{
  "num_hidden_layers": 15,
  "hidden_size": 128,
  "num_attention_heads": 8,
  "num_key_value_heads": 8,
  "head_dim": 32,
  "intermediate_size": 320,
  "vocab_size": 16384,
  "hidden_act": "reglu",
  "norm": "rmsnorm",
  "norm_place": "pre",
  "norm_eps": 1e-05,
  "positions": "rope",
  "rope_theta": 10000.0,
  "rope_fraction": 1.0,
  "qk_norm": true,
  "attn_scale": 0.186,
  "bias": "none",
  "tie_word_embeddings": false,
  "parallel_block": false,
  "init": "orth",
  "init_std_qkv": 0.0746,
  "init_std_o": 0.0,
  "init_std_up": 0.0746,
  "init_std_down": 0.0,
  "optimizer": "soap_variant",
  "learning_rate": 0.0101,
  "beta1": 0.95,
  "beta2": 0.95,
  "weight_decay": 0.035,
  "lr_head": 0.00979,
  "warmup_steps": 37,
  "schedule": "wsd",
  "decay_fraction": 0.622,
  "decay_shape": "linear",
  "final_lr_fraction": 0.05,
  "batch_tokens": [65536, 131072, 262144],
  "max_seq_len": 512,
  "doc_mask": false,
  "train_tokens": 439200000,
  "max_steps": 3213,
  "dataset": "wikipedia_en"
}
Each number is 128 + 24 x the weight over its row's rms, rounded and kept within 0 to 255. Layers, rows and columns count from 0. The size above them is the row's rms in percent of the matrix's.

# layer 8 attention value, 256x128, rms 0.429, rows 84-98, columns 96-127
size [105  89  97  88 105  97  88 105  98  95  88  97  76  77  85]
[[159 135 130 138 125 140 148  73 142 123 107 153 156 151 107 104 118 107 144 140 140 181 102 102 143 158 155 111 149 174 119 118]
 [160 129 162 148  85 164 151 151 125 211 100 171 119 155 137 101 124 102 123  84 108 164 103 155 156 107 128 123 151 107 130 102]
 [112 104 108 172  94 165  92  83 142 158 102 123 167 130 141 163 110  62 130 155 119 110 139 113 131 138 107  94 114 128 169 138]
 [140 174 116 121 168  58 124 157 121 115  87 107 125 119 133  84 126 171 105 158 115 121 130  83 143 105 141 130  76 162 124  99]
 [124 163 154 134 159 135 117 129 107 130 137 121 118 111 124 189 133 144 102 125 149 140 128 109 139 102 161 127 113 136 106  97]
 [153  74 127 126 105 131 142 101 105  85 122 129 130 139 110 130 126 100 129 140 103 182 118 150 123 100 164 102 110 171 127  88]
 [112  97  84  94 136 130 117 146  91 148 130 172 166  69 112 112 124 138 139 126 123 122 128 138 108 116 137 117 138 103  91 156]
 [146 114 145 139 105 126 142  64  96 147 115  79 131 103 134 117 113 153 144 130  97  85 132 133 166 147 122 183 133 138 125 114]
 [129 165  90  84 123 121 128 124 134 113 179 135  83 138  85  86 139 150 126 157 139 138  98 147 122 126 186 108 121 152 103 128]
 [116 113 144 142 149 107 145 176 149 148 155 141 106  95 141 113 122 127 135 116 105 122  97 116 104 126 111 180 144 122 139 106]
 [129  88 131 177 147 155 126 185 162 117 108 108  93 156 137 120  97 111 133 131 177 164 152 131 117 164 126 147 124 129 107 146]
 [ 98 103 117  75 145 134 144 133 133 112  91 105 143 151 112 120 119 141 116 146 151  80  35 140 135 139 132 189 143 121 124 179]
 [132 116  89 121 125 122 111 126 125 117 123  75 138 105 142 150 131 141 105 113 118 135 160 152 102 117  99 141 124  82 164 103]
 [107 105 152 119 133 152 110  89 121  97 156 150 114 112 114 154 141 121 165 140 117 101 167 143 148 128 156 124 168 119 150  77]
 [161 110 132 116 154 160 122 130  99 159 122 134 112 110 113 109 107 114 155 102 138 129 166 163 104 145 123 148 123 141 111 112]]
# layer 8 attention output (transposed), 256x128, rms 0.388, rows 84-97, columns 96-127
size [112  94  99  97 112  94  92 107 107  93  96  99  71  79]
[[159  98  91 143 166 130 124 132 125 128  97 117 134 169 123  78 123 152 131 178 167 114 125 129 180 104 180 132 143 178 126 123]
 [109 147 147  96 114  96 150 116 133 112 143 113 108 133  93  99 101 133 156 126 113 161 126  99 161 144  82 160  97 132 129 123]
 [126 131  89 135 116 163 161 138 177 130 142 136 113 107 111 138 127 118 150 133 153 132 141 134 167 110 114 135  97 120 151 120]
 [121 137 186 135 148 114 132  86 103 166 108 149 165  91 147 163 135 133  72 142 152 102 138 123 143  98 152  81 143 101  82 151]
 [132 115  67 152 114 136 133 147 122 111 150 113 151  93 109 173  95 137  97 139 125 122 166 131 124 121  85 127 118 131  74 117]
 [158 107 112 149  89 140 118 127 132 144 133 148  90 144 132 120 141 124  75 151 135 130 104 100 149 124 142  99 138 135 121 101]
 [149 118 103 127 135 125 120 118 121 118  89  99 116 139 116 161 144 126 137 156 131 138 175 142  68  94 118 169 121 125 119 100]
 [165 143  87 130 101 105 129 120 146 113 129 120 142 125 103  79 111 150 143 128 154  97 109 115 102 175 146 139 110 131 169 130]
 [118 123 115 137 116 119  90 138 135 142 151  67 109 101 100 121 153 173 100 122 128 114 120 171 157 146 151  85 116 125 109 151]
 [123 127  91 118 152 103 146 129 146  98 109 145 151  51 137 135 147 156 108 152 116 147 116  99 141  98 117 184 160 110 120 142]
 [117 148 141 154  77 136 143 136 154 113  86 135 127  85 126 157 161 138  97 135 121 153 106 138 118 141 132 101 121 147 136 138]
 [127 174 155 123 135  96 121 143 181 128 119 121 128 119 158 150 168 119  74  98 116 116 156 114 122 193 146 133 132 126 159 122]
 [107 144 102 111 145 146 155 137 143 123 144 134 144 153  73 113 165 103 162 178 143 120 142 133 122 105 145 144 122 138 102 145]
 [117 137 112 119 104 117 137 140 157 112 146  97 113 135  80 134 139 153 168 120 120 128 129 126 125 115 128 100  76 128 132 110]]
# layer 8 attention query, 256x128, rms 0.332, rows 96-127, columns 96-127
size [ 95  90  79  73  65  86  89  73  77  88  89  95 105  95 105  98 100  88 108  95 114 108 107 101 107  98 115 102 110 102 116 105]
[[137 114 167  97 105 147 140  52 104 137 106 114 118 139 144 130 123 133 165 104  89  98 117 153 135 119 182 112 122 121 123 139]
 [121 123 116 131 122 145  76 130 117 144 125 152 127 129 146 111 142 126 119  89 118 122 150 109  73 112 111 160 118 138 150  87]
 [146 104 147 130 129 140 139 119 150  97 121 116 131 144 157  89 110 137 166 120 112 120 122 114 156 128 180 109 129 139 123 138]
 [118 110 143 104 111 126 113 114  90 129 145 135 110 124 153 144 155 115 153  99 119  61 122 141  82 149 138 154 133 132 122 146]
 [ 69 134 127 110 128 150 132  98 143  96  88 197 107 151 125 137 129 129 153 124 127 102 105  92  71 151 145 147 138 167 121 130]
 [110 108 130 105 136 122 175 146 112 120 149 113 130 120 136 167 151 114  85 103 143 133  85 143 146 118  64 128 110 107 127 120]
 [139 118 129 101 137 102 129 142 102 128 170 106 132 111 128 140 112 153  73 118 159 150 103 136 138 101 130  97  90 157 121  97]
 [162 143 122 170 150 120 118 137 137 104 137 167 141 124 133  62 145 112  98 148 103 148 142 141 102 100 123 115  92 123 142  92]
 [134 133 137 145 106  88 133 154 108 125 140 161 156 108 126 150 173 109  81 136  98 136  95 164 148 128  88  93 121 116 128  85]
 [165 124 128 120 130 142 109  93 133 176 123 106 140 123 109  95 124 137 140 138 119 123 142 144 145 145 163 122 149 131 146 106]
 [112  91  78 104 114 135 114 127 115 153 170  83 154 111 137  95 139 135  97 138 111 127 128 145 116 102 149 105 115 139 122 135]
 [121 147 124 120 122 167 142 145 119 135 106 136 130 153 127 103 133  90 138 173 117  81 110 122 114 163 150  99 123 160 147 132]
 [140 126 159 145 129 139 133 151  99 114 125 180 111 147 110 123 137 110  94 113 141 111 145  73 108 163 144 128 143 141 141 132]
 [138 151 104 113 165 142 140  92 123 176 103 135 153 136 123 134 103 121 118 112 151 118 125 121 143 168 129 110 127 138 144 160]
 [158 116 137 148 131  94 130 112 106  76 135  94  93 117 116 119 105 161 161 147 123 106 119 120 119 139 144 117 146 131 110 115]
 [135 175 120 125 132 123 134 115 113  93 123 171 107 120 110 114 130 117 135 103 144 113 158  60 126 131 121 157 114 121 135 137]
 [134  98 151 142  93  89 133 164 138 101 157 159 117 125 148 133 134 124 149  93 149 146 117 159 116 108 125 138 146 135 156 149]
 [133  81 126 124 115 105 123 140 143 140 150 113 114 147 121 126 132 116 117 138  94 166 120 113 128 133 132 138 139 117 119 115]
 [126 174 128 121 136 135 137  78  93 134  75 150 109 117 110 180 182 105 162 120 111 104 115 118 155 142 114 146 112 138 145 139]
 [117 167 157 169 136 103 148 123 134 115 104 130 115 137 136  93 155 139 120 118 124  68 112 141 122 120 131 184 104 175 114 126]
 [122 155 153 125 108 110 102 150 101 159 140  92 138 148 154 114 126 171 132 105 129 200 112 130 116 124  90 106 110 127 177  99]
 [128 135 126 138  75 125  78 159 153  87 130 116 104 129 100 119 122 143 175 142 149 136 134 145  96  97 147 109 126 150  84 106]
 [131 181 122 102 167 120 104 147 169 132 122 133  87 123 165 166 122 147 137 110 145  89 110 126 128 148 107 147 109 103 128 152]
 [102  99 123 129 150 102 121 119 121 118 128 151 139 131  97 132  95 109 134 157 100 128 154 118  82 106 121 124 106 132  96 102]
 [169 127 122 132 107 143 140 121 128 104  69 154 153 126  82 135 144 144  88 158 111 105 159 149  89 117 127 110 156 151 149 113]
 [176 202 123 104 126 120  90 121 160 133 128 133 142 162 122 119 137 165 122 124 133  90 124 131 157 130 116 133 160 134 176 105]
 [124 166 130 111  98 159 129 113  95 135  95 153 150 112 168 124 125 129 141  97 170 124 115  98 186 119 136  79 121 135 117 145]
 [165 143 138 124 161 130 149 105 142 128 124  99  98 115  95 210 146 152 119 133 108 112 154 134 148 155 153 113 127 119 155 109]
 [142 141 142 153 114 110 114 114 111 105 102 104 130 115 144 145 111 118  98 130 141 110 133 172 141 126 103 125 133 142 113 147]
 [131 170 124  88 124 140  83 136 133 119  96  63 120 113 140 115  74 143 158 142 132 116 142  78 140  99 125 116 126 114 103  85]
 [ 95 135 100 124  99 144 140 129 131 102 116 113 131 126 132 104 100 163 134 112 122 137 127 149  96 149 119 162 148 129 131 115]
 [108 161 167 123 147 178 154 173 114 129 123 164 104 144 119 137 144 134 132 140 102 109 104 135 123 115 127 128 166 148 133 117]]
# layer 8 attention key, 256x128, rms 0.315, rows 96-127, columns 96-127
size [ 69  67  72  75  71  84  88  73  82  93  78  90  96  87 114  96  89 109 108 122 104 100 109 104 104 104  93  97 129  97 102 101]
[[110 125 146 139 161 144 122 103 137 118 151 143 118 101 131 138 118 128 115  98 149 140 135 125 169 140 129 158  71  75 161 109]
 [137 121 126 137 141 137 133 111 121 144 137 123 102 129 126 103 116 104 153  98 123 133 165 117 114 168 129 129 127 137 105 131]
 [117 122 128 135 113 155  99 121 149 111 133 139 111 149 125  93  94 101 106 106 160 121 150 117 151 158 137 132 115 115 125  99]
 [138 107 116 147  96 157 145 133 167 130  88 101 108 115 128 127 125 149 144 150 102 166 114 138 128 145 128 138  90 146  88 115]
 [121 133 142 125 175 138 120 126 150 145  65 141 138 131 100 132 138 131 110 180 133 174 122 149 109 139  97 122 143 116 109 104]
 [111 120 110 130 116 110 141 152 144 122 113 142 150 142 139 152 127 136 151 138 111 104 123 110 115  98  72 128 125 173 148 138]
 [136 123 118  96 131 106 134 139 127 127 179  84 164 142 125 132 105 127 176 135 140 125 147 130 133  89 118 158 136 151 151 131]
 [125 111 127 156 114 101 121 124 133 134 176  94 123 114 148 119 122 140  97  95 156  87 132 152 116 134 143 133 151 123 154  78]
 [141 132 126 167 109 156 120 147  98 147 147 139  94 130 111 116 146 140 157 149 137 110 138 140 154  94 103 125 135  83 151 121]
 [132 129 167 153 108 136 114 109 107  98 147 152  79 133 132 134 121 130  59 111 133 159 137 137 106 167 144 100 129  89 142 108]
 [119 165 117 120 121 158  97  98 120 161 197 132 144 142 131 102 144 123 133 159 153 102 141 146 171 109 113  83  93 120  88 125]
 [ 93 170 143 178  89 161 120 134  94 117 147  92  78 132 141 166 115 132  89 124 133 131 109 112 110 176 159 100 118  95 147 106]
 [119  97 141 177 114 117  89 135  87  70 159 139 124 125 142 133 104 110 126 113 149 164 139  85 133 178 140 118 140  81 129 128]
 [118 119 119 112 124 155 125 161 124 126 133 162 140 103 124 145 103 110  63 120 127 170 164 143 150 161  96 136 133 138 139 118]
 [172 127 114 126 152 121 131 122 139 106 115  80 151  96 128 132 130 122 151 111 108  90 119 104 114 125 102 135 160 123 101 141]
 [140 101 104 110 164 108 173  98 133 138 155 112 108 139  95 105 104 108 171 126 135 120 127  91 157 120 120 140 156 100  94 125]
 [188 141 131 130 128 115 140 161 117 120 162 115 103 128 114  99 147 106 163 130 128 112 119  64 143 135 129 169 127 131 125  81]
 [104  80 149 124 123 163 121 127 143 153 121 116 105 168 111 136  67 150  87  94 145 154 105 102 122 114 161 111 110 128 120 128]
 [180 173  99 149 117 104 126 113  97 151 115 175 143  98  77 123 185 133 137  95 168  93  85 113 156 181 104 168 149 121 111  87]
 [147 132 136 131 148 120 140  94 149 113 118 124 133 142 128 114 127 158  90 137 186 131 137 116 115 146 121 139 136 171 123  95]
 [143 135 142 149 123 120 112 170 135 162  98 139 130 128 143 153 127 115 169 122  95 140 108 138 111 113 123 123  87 115 172 157]
 [146 171  62 100 107 101  86 170 140  89 141 154 141 165 112 121 133 133 154 138 159 130 151 152 152  96 136 119 102 149  98 129]
 [155 139 124 107 169 129  84 143 148 171 138 117 135 101 136 125 165 144 140  97 175  61 130 120 138 109 151 145 146 128 131  94]
 [135 109 109  93 163 150 136 160 101 121 115 162 101 130 106 128 162 148 134 123 114 141 151  97  73  94 135 175 115 159  89 151]
 [166 124 113 126 132 116 128 177 123  75  57 157 166 129 108 126 135 112 115 146 104 113 115 125 102 133 152 129 180 140 126 123]
 [134 159 164 119 142 115 113 113 141 112 122 114  76 171 119 141 150 144 114 163 175 106 107 138 105 129 158 117 107 158 163 127]
 [130 146 137  80 134 141 129 138 102 117 132 116 130 129 151  86 131 146 159 146 118 139 140 142 128 137 133 133  89 135 136 106]
 [120 122 131 145 120 157 119 129 152 110 138 106 133 111  99 162 147 153 128 115 141 127 133  77 123 109 138 129 153  86 114 116]
 [135 117 177 125 151 156 116  91 143 115  98 133  57 110 155 108 137 146 116 164 132 130 133 182 120 105 108 108 149 143 151 152]
 [ 83 131 134  95 139 109  91 102 110 164 139 126 149 121 177  99 141 156 150 123 132 149 158 121 158 100 156 128 131 127  73 128]
 [131 152 113 117 124 138 127 155 164 120 132 118 106 111 145  94 135 170 153 103 129  93  91 105 101 146 108 136 178 116 154 141]
 [149 132 162 146 143 137 166 145 142 154 118 178 118 159  85 160 179 127 143 163  75  90 145 152 106 134 120 164 140 123 124 122]]